{"num_hidden_layers": 15, "hidden_size": 224, "norm": "layernorm", "norm_place": "pre", "rope_fraction": 0.25, "qk_norm": false, "schedule": "wsd", "batch_tokens": 131072, "doc_mask": true, "train_tokens": 788200000}
Each number is 128 + 32 x the weight over the matrix's rms, rounded and kept within 0 to 255. Layers, rows and columns count from 0. Numbers have three digits each.

# up: layer 5 MLP up, 896x224, rms 0.0552, rows 134-246, columns 0-55
# down: layer 5 MLP down (transposed), 896x224, rms 0.0442, rows 134-245, columns 0-55
up134:103109172128159190082121125128114111077161089104075131092104225105135124140089125100161121129126121151129133113197150177144130200138107159152080052108104103156120145091
down134:134177129162097167097158090136088116152138135150082113078141154180123089138171083157135128134188089112131074163064156111157163111192088138123122075105143113105108194145
up135:113119081110127126161169078158139103133138121156109141161132125183136139190122186125123080118208128133164103145129114105114044134168143197115161086134098110177078135116
down135:186105102124089103142121095087150105096122176096115142102088140132138130099135114136099177159125172170082092110106095115137140129116142109163090141152126083144108152127
up136:153144126080139078060110091130167134125136111163113138121108103149107091142171134092103114200093148136105123114134131137098104143135128144165128168097120097155104078157
down136:073165095129089137169145203103118113148158082155119099161142144156145139090117122141150072022138157080077133110138173136158092118106101123080179119136105116189181140150
up137:133141072143156135127101136149114136069117126133150125156137170093122143197151148131174103151150084116107167145125068164079133126067124169092114169124154128147130162153
down137:120140206094063144147143102077141129167149139127086138103114101208143119070122123094088160133068162117160088108173161106181126119156151090187180114120075099134110120108
up138:121135129097107103112065148078181092113124140123137121101150157191034102101151121141068136150121129128154100203103125124175135137083128141123121080140156159169113159154
down138:121114152127126136189159130123102204171173105098151133130106088082143151151109089077131103150160056128102153097132099111090080075155128123163141159151140086109161135112
up139:088089170176142080112159134081087077143107129152106147135149102108088150159120097119096079180122178141115113159143132124106103139107120173146144107186170135104133089116
down139:149153123118116134123093143177128135070159107133224103105112178133147086081098176156147149102147130094119135112156158096137130059109100132101120103142100139152098198153
up140:138066123139132104137116094121182108094052106124115124085137113098139097143125157098126190144123119132110047184121154120164128116095100132091121176171135076129070117156
down140:099085112123232133052132185153089147173144108120117109124102151043140117105170064158104168109095067052127178114163071097126096114153078108088129155155161136196176066098
up141:116146140147101109091163128063105136135120150158129122127150162152120191168147115114086120137112139124128134125161090131135119168126113120138075205144113140141106122082
down141:130113116112123145166120117129135140138163119125141148129128108107125102104109140139154146131133117158122134124110144136074132114102148167107153074109161125105148130150
up142:148115056161142164150190128159141125100155130099137148114178075131116093145110159099110131113139139136147077154080180148141148166117185162165111115134031111168157150132
down142:100078096182150136174144247121085112110127142168161105101072119117090015108139190089123122103134185139120129154181121158157119081086112092125209132114130107099163140142
up143:102121154138171202139148164195159102122121114135174128121099196142112152125066100098114124143149143115094195138107194168106126122100181100112058102122130128136130118118
down143:155115073081104083088125106061162117126141126108125093143141109112088086103165117148134118158145113157144087099128127105108155129096104131124162166120154107147114119100
up144:096140113062135183092185100138123130141110072113140107078091160140085144145182137154109133164114116168171112123110118167136176150099077065112156130170100118102137099155
down144:101107110097150105172095118162115132126160117133167141173155145183143092161094160134116130137101170127098142154105186097132049129060134132144118125147146153162131150108
up145:079142131129170132131080092162184128065137130164080092095088156111113098165131159071160093105139106095097169096161132206146130085065133136124099152080169164177115136073
down145:167126073144129112097130139118077096154094140076107159164174170125149092111114112165080081121156124074135141176083157101168134129127153130136168109176159062146206195085
up146:106096160174182169174193185132041159126124148107129106140155155126122187167118139085175101133170151154146168105181107184126151085099177151119113084115136142130155085147
down146:091166151083183062063139122073153128158167170122098117136043097077110070113072157134111075142179141154032148137131168111201129124091121138027181139131184104128139138082
up147:117126072182205105138118207142109183098097131087110137164132129121106137169148105090136074124130125147152109115060146082150138149137105111123107137099119061141129140118
down147:136130212109084179064142124159137122134119066155117145096090085111103127147168135149116136147043111092081148157214129122112125128115154177094161085150140197156128151112
up148:099118156137146111192187130117104080149106108134133119159112116096090059158144155093054127117093057199114115112134103098086129110159119143121137142127139171136062148135
down148:124138119149174089053177142154125114161144135157123124140152090146130168122100131125129107136129134129130117078150155141165143065127074111137196142140103093103143137162
up149:159124190117108159123153185088143107119160138079087090092127157082107141140116128150110120161115178109137117121192102107145140143175171118144131130092107127145110142140
down149:103190130112105135088160139127119154165074163116191138142080089100137163112177101110066155125148081166146102139109135125133154120144050112145114155126220108072217107181
up150:059122095103102130119113177074132098092129148115105156196159164161121127170143167149137118169107116115204147172202080134085106163141113198174180173176164123117124116087
down150:170150121123095118131105151136154153155095094131143053131104101155071086074118069110105107167110182159117151107110116094138058146117140081151190110078146139132087137119
up151:162103114166106169146151085134108156152119137143131096116140143091156116125134091138165109075118137129137127126101111116128134157140079141113126169121162063116150021097
down151:109125112115133154111115133152158136134118129106122155141102157127092156096125132130115133131148101125121103120135139168143126106117145117101105106107115158136126186147
up152:117112084133193090142121079126106159149127056133104134126189141105115109097152170102117131148133159131153085040151130095141145164108118113136126162148196165169074132118
down152:100122078145086137099096094112107158156077106112150071058162121129077076177160097107154155150106155103107129178109152140122129155160157135152143166146156152129149107107
up153:092185118110139121120142078122138132116090158117131117132111124123151124145116101106105064160115124120121137161156111141121144133104072146072140174168094114130097099125
down153:130092141123097083125136145137111152158129108126128106153116150174114133148149126118150128120082120134126122168136161100136102081117173113151167093113115127131125159102
up154:082079163113167169040144105166137093153134148137099107121184112124072125117151122148123115218113080138149119176170090151161130168115143097104172148165113163163092101180
down154:145080134127119103197105121093110196131043148097158131076131151139142071123132117108120173099105091151197110141096159119079139064222162173153050198105087108055140102073
up155:180129130129138111058156125200139104199088048121116086134132226102095164112134139116159143115141106133118130150101135107155117167195106161190126142137125161127117113136
down155:128155140128171112188177103091147153113119167156118183160132118118141115148087120103083110103143146129149146130126113149112137074092126123078115131131162136081137165092
up156:055129098122137127127207173151114100100134034082073130107130144129071158119115091144064109116157172145123104126193163134122111107078091128065095109165120162143100173106
down156:103115121122086076119156127153113159141056135179147111113130162118189181127082094072108152085120075152190194156178151141119140175188077094103114150061139137068150139175
up157:087168187105149148134110134150177094144161144141108120137074116085067116149151179144109079091147148117099121092149093105173144139102170157118175148094118170139102128113
down157:153111156163130136122207079053110134086162156107148140146201117135170164156106125131161090103107123101139124168058113124139090158165125113162066143126128152158146098144
up158:171145113111146140099122142135120106150124093123104098095137146155111146146131188102184134157124120143132142100117114166144155135153085208104104175112125108116147076104
down158:170113112155125100076149118135105114091137089128145142129129176113084099115143125140173128119116110104105134163139126154180117092079111112123104123101157138116146172139
up159:132126133128128154122150170085137084149181116112123101106115126153141130109091111101126133143090137121177136118179117088125118116128078109154126131124091089123155106122
down159:050116092090115070095143121105178155135132166135096140110182093136146069102130164139131069132125088137088153161128112208069149140144145125124107120137135150147107137126
up160:115090151041201103223173094133138137146116120167100063122160117138127129157127093119059101161164136085125188129133170074125142147074141122168182104124107067138056123156
down160:197092088151167154086002127063112074199154085097073117110158173178139120060114137176174146094147096105134108171119112091146149085082077111117156172097140104154161156130
up161:086147165093127132149155104115101143150082118137085076096135107098121133115189151070106109171092135145114094107138153127123170117117169156124157131097172116119144094091
down161:043144122126099080148119084074123118119128097134133131138114152087099153087093170114219145097120132093156168179072073152102135108100162183107147095118090196095131156150
up162:170123159120140146133139166138069095127115125184119130162210153138143117124118104113117143108107124178168161110142094119101118112093135154092069128138126091139083074108
down162:121075110089115111154143159109129143114131135181169082105082086114143135168162106039069135160120195127137080132084129165211145102109136113144115114150189091103147095108
up163:147128173094175061117190179107122137122132100173129083141178098107123164129146156157081145127132080139063119111206151104072159135146145124188197184134163154165115171038
down163:162091171125134092224097063152161141060146138105157184133191231183142205155139109145083148212138123082091095099079112133179152099113129088099129085134101160207205187100
up164:143079055120104132163165138146119147168116120064154129177188149100122130094154144125065113115156079125116107202117153169111166174129160166099139150130160166143102115119
down164:184183138183108065109120119128118144074172154158143114167061169123188125165062111156082093112185169118124193095106114158105053162117116068114116080148145072126120171076
up165:147129085092114107205145069102225092167103108162108125111124141135164134167123128133102178130137106156167097110129127068105129143123133161085123121166072059137176162093
down165:145180103136153139097105156173131129119115150123134164104115079111096120112089093146118122168097168079120137151153152123068126127119141133181105217085165182155156097116
up166:177143108132113114073129071100159141164145148138085146091095183145093111134083147180124132141078133146098120153140119115065093181161126107145135114175087121145109114117
down166:111136111163123144126153149139134065143128126120110134140136095156174026138143172068115154171142139136106165124148161124167119078078201185143124129162111138141150127089
up167:122190114164106125155152127052205161110107047108130145100162115119103139151157156115142097141118122133142087158131127099175116127154097124140159158169136127130114095071
down167:073079105150108165120071193133057073118140116130122121126112140159145097120130140098132148150148140096151201098115118160075106129105079126165145083100174148084121124144
up168:134141143097130117168124192177108132087101137151163101081120172154106105147136126138160118124161194086093160087165123171140115160098154147119140098110200129196131099096
down168:151157145095149138153150063114118115093077140128132126133190065134154149168036161113068174121149124072178177105083156084166235107164129071121108098123066182091154093119
up169:138174147151106167105098075103130142160143115156066128113174117130129112089151111090143177135092115153158090131108095126161117159163089159143157181143153123146137088111
down169:196113160101112082118105126163130119085079140109143067122149144134103085142096119115152144188121092129124143125189098160122093167100137120134113109090133149107103135133
up170:065158071184150087079122154128081111164127122139100148074110126148116105131158111105132119154116117151075116099142124097159099109142107205148147134122091031127125130088
down170:154127065140116137125128090189120148075138148073136096154118154086113161107161143119114170068111128119170164165084165089133137161170137117110097077149097192156119067158
up171:099124151153139131088151192113113116049118132150127121062171132102103165096184111132086074123097155116124048110150130137167176117163155122165150124131140126181075131125
down171:153160062066111164124164071178134130198114161149195088154166200095091128160124063194102143204092063180127184086082151140124181130094111088165110185127121160186117114160
up172:130139138158129160128100138183112147060164088129101102109077158112140110114142102090070077187088128183142159119150151171112113137097191170145109117129054121125179110099
down172:064141125151138174176157199142139158138155146103089181133117077113149141160133113141138115147122143032095063117177182169052111063098110103102133158081160142088087083152
up173:148130170099174183131123066154162142160150057108147101122190052159135097086175145115159167140090110175186141099122085156119172149083138154044146101114116096164076084125
down173:067152144141139126123169154070106156071096106150138163133148085113141156163132113153149102129140086091160164196164184161135105193153115117161117129135064119092147124160
up174:139131140142073120124154044127180079185107052078152127201125090094086171079200157113095161121158089163114128142106055132131087185079203151092048190170162177181125160172
down174:159058141079104140157140157179115155117120113127174085080050134165152131097122107124130077069059152131128119133084159145111126152225129172181126162046111099163103151128
up175:096172142109110129107147082144124125100061138173139117036135095083101139114201192151120117155078143111204118078131155123113124140119099174148195142153122168199159108125
down175:132131153120126119125113154110067089174178077104075106151100065135132148188084144129159133118156155108147173117174134177151125100146154138142098096121144044152122116111
up176:109194129115153080027114160116130147132130120150077104159154131134063104154151209128080159129107088078132132058147095145134131090123087145149118150171114088170114160156
down176:098112124128114169073086085179074228132129108168081078092099144189117122110130095068130099181094206195109203104121111186125072161084089136160166148141122138152120087136
up177:142157164117127142115186144148169155099130145153143107144108130102123150073104123141112150072168134125097094154170051101131105165119151109092093133103178134111113091037
down177:145091165141094132139092054112111136179075085104132160128105135230148117209159095093110157128121150130136093124152187132090189084161153092128136087141118168153170138144
up178:074161159139130169120125160117161132095126123050122111115086124130098150133152152098103137170204161128127085065145110190163089126125131148141141169130149199132153104109
down178:170068138133147103136128089168104141159116123158143115113184131164155105072101100160096108134155111090145169171155130087147141164123098104160131103110131119116084132116
up179:170171059104159168122164028109108140118156125188100102170151108088130139129190091131054138157134143132135040111114207056108121120189134140121139135109128121163127115197
down179:101145151040060120073117180113112163126130149124109126163126156123149159144079139148086145141156155120143095115141150162085075170137133163039041123109160083123196114092
up180:145136137097147164161152153121100134089106152119168122144167170143159150143101143140107097128099137134156092116094183093182151163107181175108081145132122138152138110104
down180:105145115126106098164130122118119134157118119129115132106132101117144069140118148100131137155101108128125122114128079178107126095127111093106143158166155107140132142097
up181:128145091172186141129120163148159110068132075162068138101068199171121091165103094087107127122154141144103160111183108160117088138073201183050108102166091108110046097150
down181:162048093180100097159144109062116112133096179182122179119074134120121094119124104115218103134129180168156056159136071160104121113058117224087170088168166126073109167133
up182:143177090063170139100121138090114116095100111139116123114162153167091095152142128148097129086104103163192132120148153083136142131135097098140121065130138061136120134133
down182:136115112169086032135116150078127133160130154128121081142104119177170134126189123168122145161174122081149177137155098136179108129196114135093117137105134152143166120086
up183:093100111106135162164136119139130090099145076151151103117143116148142143106127137100113200131142159183169164098134179136149157107098147178085081104182108133144121111099
down183:117151136115158136131104209126107109107088131092156150150126100093143130119099120132112111130166069104122156146150091133091114097101162134109131155088121134105108145099
up184:107157114147198110064070146163103157118097078157092130181077122149109199135135102156147103101110145181184123118127112133052164116145177182131129090119145089134119148123
down184:116139125181150101133131105134183110160103122124135161092162109147127117165119097132086156165139108160082129120132134150136122089097096130137151139172135114104168136172
up185:142141136151097121113138114092232104091067120142121073132104048123105154207143139045070147116186112073174161143136154075154104167187109118089142164144125052120128138132
down185:137140115133160130138121147135116043112126106170099120100109167132141109111138170162112178172101129117084104124141149132161103136115093131112128148127168144172163099147
up186:090155226090141172113140045130125130122126097206102087197111146111117119140142140097061195135132155186081089159090134106112054128093097116118126138130143091195161178106
down186:235118125195147149194162116160113105161149168086138179152135184120161102027171141223224119117152111117144119151128129104083213130167142006147113107194089145132173093166
up187:104144132125128182069214077079176102146120113104137117131102146095087119121097129073084102111126106123140085143142059162101114163109102149106145109160119139123106128158
down187:185113110180155116145142146191162126171120144149107197099108176166196124097134189110073156093155121163107100170145133117128114113096136135145151173089166113085112112104
up188:129151139159141162113108133157147109040102089153097130069162113156126124100114129105152123152111201159165153095103110199059111159043180152048064128201149163174158135095
down188:106146131148154088139172083108147147165106114106173187133131110147173138141170134122132114124146054147128083100070095140155128079118108111064143145154167086063139148099
up189:165122143123174143167141160147092121110130071157127168078186165212120163133122110180138100139086191136123137086145177121125141126099144088128083147121117132129140111122
down189:055119103122157137062173121143106063113110174145162168161173124135124114138175124134129096121110083049136183103170092154045107142112127166144175093145196141128103119171
up190:168133150109137074153117134110158118117107124105063138138140134145127116150142135106120198090136113163048097164089147182159112095141152137145092151129063152138110139062
down190:106195113199217120080126050083098084134051039016211214106174151089140087120152117122141148140177053099130093208200117136124074136172147165126149099125119099117174137192
up191:090143086108167146106149165175118137118120125121150105137217153153096149112112209092171117159097137122122185094201128162156187084015149176080100095121100173165106120124
down191:073151119120097117158129125147169166134105109089113175085158135115127147103126141131068088099133124128033098164115218092147075159161087178097088144124161142161163157136
up192:161170106125121132119172155089114086106169105154125122176149152116095138119115175156104125165131137182140110143119132153069132105123099123159141128116145127114133121132
down192:141097155128133110112101105137138142160128165116129158123080093101153129111170141084142155092160158103111150125127149072172099185126159107104156108102150123148129129079
up193:102132151116093126209088106166104104068151105151127096086120131198141148163166179078145148127186135154126110097138129122121151091133140101078088156107190057155184176108
down193:091113098165121114091161161116120066171139129083150177153145135091147036131172111138124111055144098152130129127120064118141124160170120128112116097107185094149106107119
up194:128144111122111176131186144109162137148114111134133124122062104055107145088168115062106079100119119136146140071091085123079142131082167183128113146170112088128074136121
down194:087118122176123140133127103129100135108120094152117071162171106170122185104155194074132133176091164126140175127048126128142142142086133105212154142125142136136148113137
up195:117133134163121105161110061130148166173134074112117117077155139144117129111113175175094159135163135214078099136112105111109109179142121139161182106204059085153126114111
down195:131145153167083172186069093086151159064227137077149159177096162145165068114090123103178122184100188187131052142118070142166111129069230080068069177178110124126156079124
up196:145191127189186148111119113064081153210181132159079139152184086138152167148135100134144147125073093153097154141153110123167107115112132117081062119176096163146172118118
down196:150085125107077164167129138158114137107189199138079110132068120083124118114162170110111110198068158146125177135130166117101165149162145144121151116056114147153138079136
up197:180129126111166192116103122184093107116142131136063116129082081143110111157126155083103138186174074185141182065128169138136131136107140153147122109130151025129152145101
down197:095114160136113108085167145121158119114135149162080163098158104105093175085130100151147187119094100139191108145160096174117106147164117134121105080137103145123083110163
up198:108181183121108170194167139137141120097121054158131107124097133152107129123120163096152081087158110143123106135131130071132195160088129126116136076082103108142162120144
down198:189094084184133123119133160100134095155148166068126177131137103151147075118160156100116165092127097078122121125131133126154125110086099162155186111185120122116085169131
up199:113187067077123084107092063121123095128130114127129133127184155176135094089143063104113130124121140094095056119101184101162137150144137181135064188074111162153123088134
down199:123119145135190152170124180138162141140132200134119122128132123120101132154151132128084103103138091206134173095126083148073115095136129118121120077131142156091127131142
up200:067174128121108175142155066133161110104148134121138122124168126130125108109127125127160163080118167169131169132113125180108120171074126115036120086087137114133092170073
down200:130124148093148138091122176161077167176120158173133119087048112108162114113094108083099129168094114177072125104133152098108125124151101106171106194093133143133144132148
up201:143151185071097098140200166147122139131141138149140130179104072126135104104169121126162194147168097163127102151169137053145112158104131153120124172163121120142117105134
down201:144159122123126144161078138188122115057112106141139129089163151081150096078060127142132089082138108096150126111127138174129162083160131125098105096147076147154108109142
up202:141135104149043191139172148120166158095145069081077127118175183132101107138147111120198125101114130124134109124174124133114105092129112111083095110175159093114090139138
down202:081125146130172074122126184134125123149106160163140141114177079137136169137137055082084136143162183073074147159124105132051149147152107118159147156068121143116083079157
up203:159136091112176129177088060186126100130108088199140121020188119101094157123157091107086137191098106183110126165098086129068072171144161068095163129108146129139138089135
down203:087163112145087180107133118112155088159137151128128141153210119161101144147194166172111145159053121028100136084129106134092164153157094133168123153107096096124121102117
up204:077097136150070095183090204115105231094101125089192077058167173122035118222220092090104137219228137178021088088149105152240222076102191203120145133140255143200082207021
down204:109063121158088132184095123112103207123127163089171127147164186137098149137162111115073102145152144145071088101097159127157167137136179144159138154109201109149132174084
up205:171135146107153154167138098128112100121113143097094137141179148151114121110096127117111136109103154186117085120117124105115101189090165101109097192183189111143126152074
down205:094150114123152111122099146158125141143136126137156160151106061111153127168180131142169129122169089138170143157115045154164136094116111148173112123125104133094139110136
up206:068167130149107128157122171089121205160095128079107171109154113146094153170083167116105174083085137123146110092142067081098148160148132107127133134148140104135152149088
down206:172081113107149082089184094164123040110176131178165087087150086092183118135140094125156105109215123144097206151092179126187149164077137164151141189120133181131120097130
up207:148173165105118113134135122082158066109057123115103157165189081094129062090152159104134125137108126125126073140119157148150147090176113120072160131154141075117155141134
down207:080090114128126160151076081163149070102138130120140100112113191126155177103122093084089183100132183101096116164147075142152134155122134120123069101147096133175115082173
up208:103172193100138168131165107131088129119117090112123112117154155122144133098160086163124106119138122214115202099127174077103193106089125121161130110126117076143122121094
down208:100175116096139146128098140122153110128115070102109110130116106133180104115154134135171086148083082130191171109111126112155169122124095155127160157111135100127131166097
up209:072168135134204148150123147096133173140119127079183134139125086179140088141107108077056098134132111138169143120108163117113088084126053135072117101130186057125140166161
down209:133154076156119060150141116148149067097113109143118116095132130095123159151179136118194127142194102106077168188149189108166167149101168192072089148173142186149138127150
up210:124161122156118145138129154115124138134131158116115039105106116165138141091169156064178170152098103155165137131128146156105086157132141174080114087155147130164139131110
down210:128137168190034121089169088200134113113095082120191087110097167129145114175089176156119148133124126134092115085136116108139142138141070108161132188120135126140122147101
up211:131172149117182156145140106163160157079109080111143126141166151086107124104085171100101099118091166143157141095128154168104141145109138129076132160111181102148136145092
down211:125064198170117089118053108104132170151151156163053099152096051189142115123167093086118154159153133135135167083168122094121130127147086132186158059156074162117063097176
up212:128106130151129124215161064168119162179126074076062140162135109154171190089100156139129173094130125140105098174161095093080128147170160144174118122230071185149141070113
down212:173162158119046150112100179167124188091141154161131052130129140117177118160132113127133082129178125123145090082199134144149100147078165141108134154046130086145124115157
up213:111195102125165103164095202099142128070111098136094144119081131078150081149131116121090090111123103138114191170131133025146064132106087153155094127182102104175147093127
down213:141135152120091159123180095148158105184151147138167100129106123182093133106109141136093164159105110112108121113161152176121161075107154129139118110099166100103088131148
up214:104109135063152106146135139123210105130126108112069117110127129104141108145131187090130119068129129177112129146159147069131125104106163095146083146111083098140085162073
down214:128170124138145151139123119098076097181134120107179175162149167139083170137141128180111093123134091118133147133154148127146146186138128167052117104107140161121172112196
up215:135121117127139089121126134106180168092106123145129070095158096136098121123192148051093144205189085132127122121176150094131164144094150146057150151107173079167132157164
down215:175127156165181169132184141091075112155083067080131187138129188157135141061106066100107186139073126072105081158091178137140119106115125119117115217116130117146042129140
up216:162116120119146157150110155129161153073146113120117102119161177141121084159121162076134138128126193126117180178151183121140119138098128114104057132150108159146103066118
down216:114169177116144166139142120096186082116121158096102187144155094111079149124117128127131095117123113117187094103164153158106160114170144139134126098160144068077113146132
up217:144130139108175139126111140142202107200092049066151098122127140132115100137064192093150125165113127187101084194100133150095109103166087096138134141131140137150058187133
down217:053149134139177088098159144156100163167151129163119144105112140120129158136145130207151126144143087186146135101152113118085128125175122165087157133139112117095151143096
up218:113057122143097108097166109130064116115072174154072094189068085134095068058120221103154117106150137141151127141179095130150117132141209094150099121190124182160119068193
down218:120175103167088176127118141133209055084170078110089129142134164127080132100110128156164128078142134118145187148129180118084132109183170182113110111108144117110191095157
up219:160140043115107095092127146180134141146130134098128124115070100108141118134165095133165145139159149127101130177168150092161146102167099117113094132178157114137101024103
down219:108106139131099137140118141128096111112162108106127106135104157130129109094071120093129129133103106115142096066154117103129112117080154130140163106083088086098188145134
up220:115151146081082150149162073053133141170074116091068059051182131140098128138201173110066152165109113138120091114147144139139115085153091154096180128137140110121101144152
down220:199122099157137098106143116182184145132154103150144161154080132109134104090090120107148124088096145081098177063126094133113155191101146110175075093059136160175110151129
up221:166141082143133152145125161117112178102113131169071104106111108131122160151115153092139114157114212144125111129136186153079134147066154124080071123120071075133137068122
down221:103155094138127110139096097082126097213103112092140157166139118182106132093105137118087172085126127036122067109102068150143062163096117109114151094115215152119099187115
up222:128157062103108143144174107133102073060075152166124139149176103143154143139178163104126149166100149117145116160135119119116145136057143163112059102163137080131168094108
down222:094107169148097081116141207106064124161098119147105063091113108137057098152117119107144120120196157111157139118179152138127156151186120113098124151113124163086167134135
up223:122150130165084109124095099085189172130088094159127161118092181107141109111119162129113075122136088130137050120062116103142162119147104105131170108114099093146123122201
down223:096147107144122033084141143129198139147105091114112187115167208169182148137154141052160098090174174038071108107154113077150137130163149159157120179123046157130060212157
up224:145181124115146147093144191136131133104177100149114097146131073159105157169141159126075132141160122167093161139133173088114136069148130107140170119125091148098163108151
down224:130092159120074100158081123141175149131131089120174204093122154136095078143112076137121124187069184134129109119120063104089130156105122111086095156140143190154070175139
up225:117103051161133075061127065129175121185112142131116086121173157142074101140116124100142119166182107149170141109179164100171161150093133140096136087127120135121123131129
down225:163107198078132188203137148093050105120088119140175121124143128113163102166099119147146210070098134110126108147042075166106130165130160118115132155107194138135098147104
up226:149145154120131135094079127099144144151085163089115115092040159145100166119102127136095122131154154139143106160145146082167169124125189113096054058138112105140139075176
down226:095166135183107075175133109163090100131146079118126115140155106132147094154126142131115085140141138161137140130096108119097111118139079162149160171094152161106095122100
up227:095111124128163088129121164129129110078131156155097086101091121144071137144160128096101135166105188120089154165145076147170106100130194158156109167096157152138179082062
down227:088151184089116149095085093136132123114156148184123110127143099118143125183088135089187104157150097087106142094144086116132122071128101120078168077124134184178169144158
up228:130114094101094129159145085191129137051129071144087101036107147094126097096140127137119124136136113161105126121113077087113074149071139179124138134075124114162181149154
down228:135134178112115136153162181120112107137142127118072143167141128088179160138111056096139198040144151148164081157090100174132192083126132176165123104161119105114073105151
up229:081187126069152089132132195095123181105144166071161113140125116124141127131123157128103093118156115142130172148116068143138212067066072133088130138143127125134111091114
down229:138105116205122153126136048107140114077161092172098120116152143130142112160154117133132142194129131102072088129142166131137144138198146194134119110117119148114147129142
up230:080146084149185171113128121128131115135080082081105131153158132146173101116124138147126118122101123143146060121106116127086148052126129114102134150168110113139116119115
down230:106084148161128148133050107117165119129066102093136128075120145155131116151107089156187162096096088108145130146194044105128138150137056103069108074174117152114157118146
up231:139087141094103079141114136123140113196178153124120140146083123122088136166130143107151065160114149168151113091100120071151127214116065118111123070127113111130118137145
down231:136144084135129201081114102140142146065095140120112098093135126119166099104165145163077105123141101114130161151128175141084122101109154118138138121137131127165131052102
up232:099134144139136081088130108124154108109121111210073127109128079136153105152161159110034113158110163161128185121106165090138139119057144135066164098091100124118177119062
down232:124153091153129131103132101121116174159133096094150091123138193107111154099151141153166132119125110090090081151149112155129115147178111081140106133171157110154113175135
up233:079165111130141100133146125072171174141144125162136112102128149147124057114134155105115125097158135152155136114151124043172189121130143124116136112099082145127120059144
down233:141080139103146112066138088171051114086200119180148087120103169074163140111143138201155118169164167100116186087103140153126119141113133144156123181159130157098094198138
up234:141143147113120093156133130131069088079108120126172083132146063187107148157154129121068137128204127108126162126182135119181154104124104135117104130161096089113162172043
down234:086082119131132143121173168179180159150154089105048157149105162057150099106116132111158133159067156180080154127117102121105110138129146119173131101167148168080072159165
up235:113113090155136120124097086089165173188094103146160121113140169154107099124103149141154160154118142137128087176133101164136110149154150101132077155105135123129126102161
down235:201161102146127059160105107149047102096148177087114089187160094108125098075121140087091148071104160206130108134074082053085125101112082178128131197114106159141159117150
up236:150167125126139107108173148153098134113135093190084120105110114074138182147127089098118110189148157129136131147135142138083147139120075121132159147101134109146125070141
down236:120113154106093092129161119101165186146129138098113093186145189165115111093098126070103122129145141136072110086135117141173116076151189130136129147113156154143065124132
up237:047135124153174124174141170057133158109062118128135154145077109102095103104165094085104083150101131114216109136101157095134106154145155150095121125098178044143132035141
down237:086214198069186124017134183175099200071139189114101173166143108054078196125197093165199067129093204116152134112173093120167090141060148255083158058059225134122141142101
up238:143119035121210136104122115160094125080104126144156078175142182103098188119078134138120127107070190128135112097119062132094102151150166126147109157167174099151106085162
down238:094171097154094133157110132096194157087060185173119118174128117159115151141086126079143137102142125157140140170132149095171135142123164161131126139108170193107150135140
up239:119118133107087021126134158124073086141130129124122140138133139153118142146116172140091145126122110144082157131065158115164183140122140129121098168137107124122114101084
down239:118153127125125198127149109126145146118160120122126129176114101112123140156111134137164126156146139131161117112167128132085083125102136112119106115119160151125117146125
up240:113165193092122127154157178172159113153096106097063100134129103143086121154100175083111159164117167124147190161117124170175155190151212077104097089127165139135170142046
down240:097160093084087057180124095147106120061152159155159137144132153133156089148153144163198088121136124166139133142094131076155102128094113194119110154131102147162128134207
up241:134222072195112083118102123054116136099102109131110115090125095141143128175133123108077157162118185133094076121095122138122147108152117141109115168162143077150134141142
down241:114099158060177093145151141182177104174127124075081165086123075108084106127129183099149087102122132157097139156118141146115122164112108097171122062098107144117122164109
up242:145179213132123145133153145117089167164141148153122102162160144165113142110074112132083150097174167138113101078112147172163079163105102108153141186155087139119131125114
down242:103063121167043116130099122119197097163110082055140128173095130081124126105157116105174121091101152122135158138195100156159122104129137109123066067144204104201156133219
up243:116112149126134161168211122144155158125154123119079099154149084150096129116152096094144153145113103150124102092090144102160127154069076179088120127230103115126125094121
down243:154129137092170114118165134090116090115079164105117093130143132152109085102130085110071098085145115047123141172100129137138170146145130117129197106091103091148117155195
up244:105121091098197168106084114166137183174104163106130103115142098146123114135158107143067112118122118116155073142118157106160140119146094072147057153185092050119093109146
down244:148164101145103072104187110121179078075140122100111125175137186110179115042110154150164140107133130159099156163130112100205170119136108136119198132107216149154133151109
up245:124181178138091154112160096115171105084131081204055109137139122090136152132118129125147128098112140145145100081124126071120175170112175136106187149177087167140103099122
down245:171131073144168098172098153148107185123142178131153147077125101149149177132163146157138101099100153140087134131128146164105080108143108136159090113109146118073148111149
up246:121169163121119127144150099184101091109129126163071090136126113076117110122115151135093153134142087109133164090167124166106141144106109087105188173131112129144120091086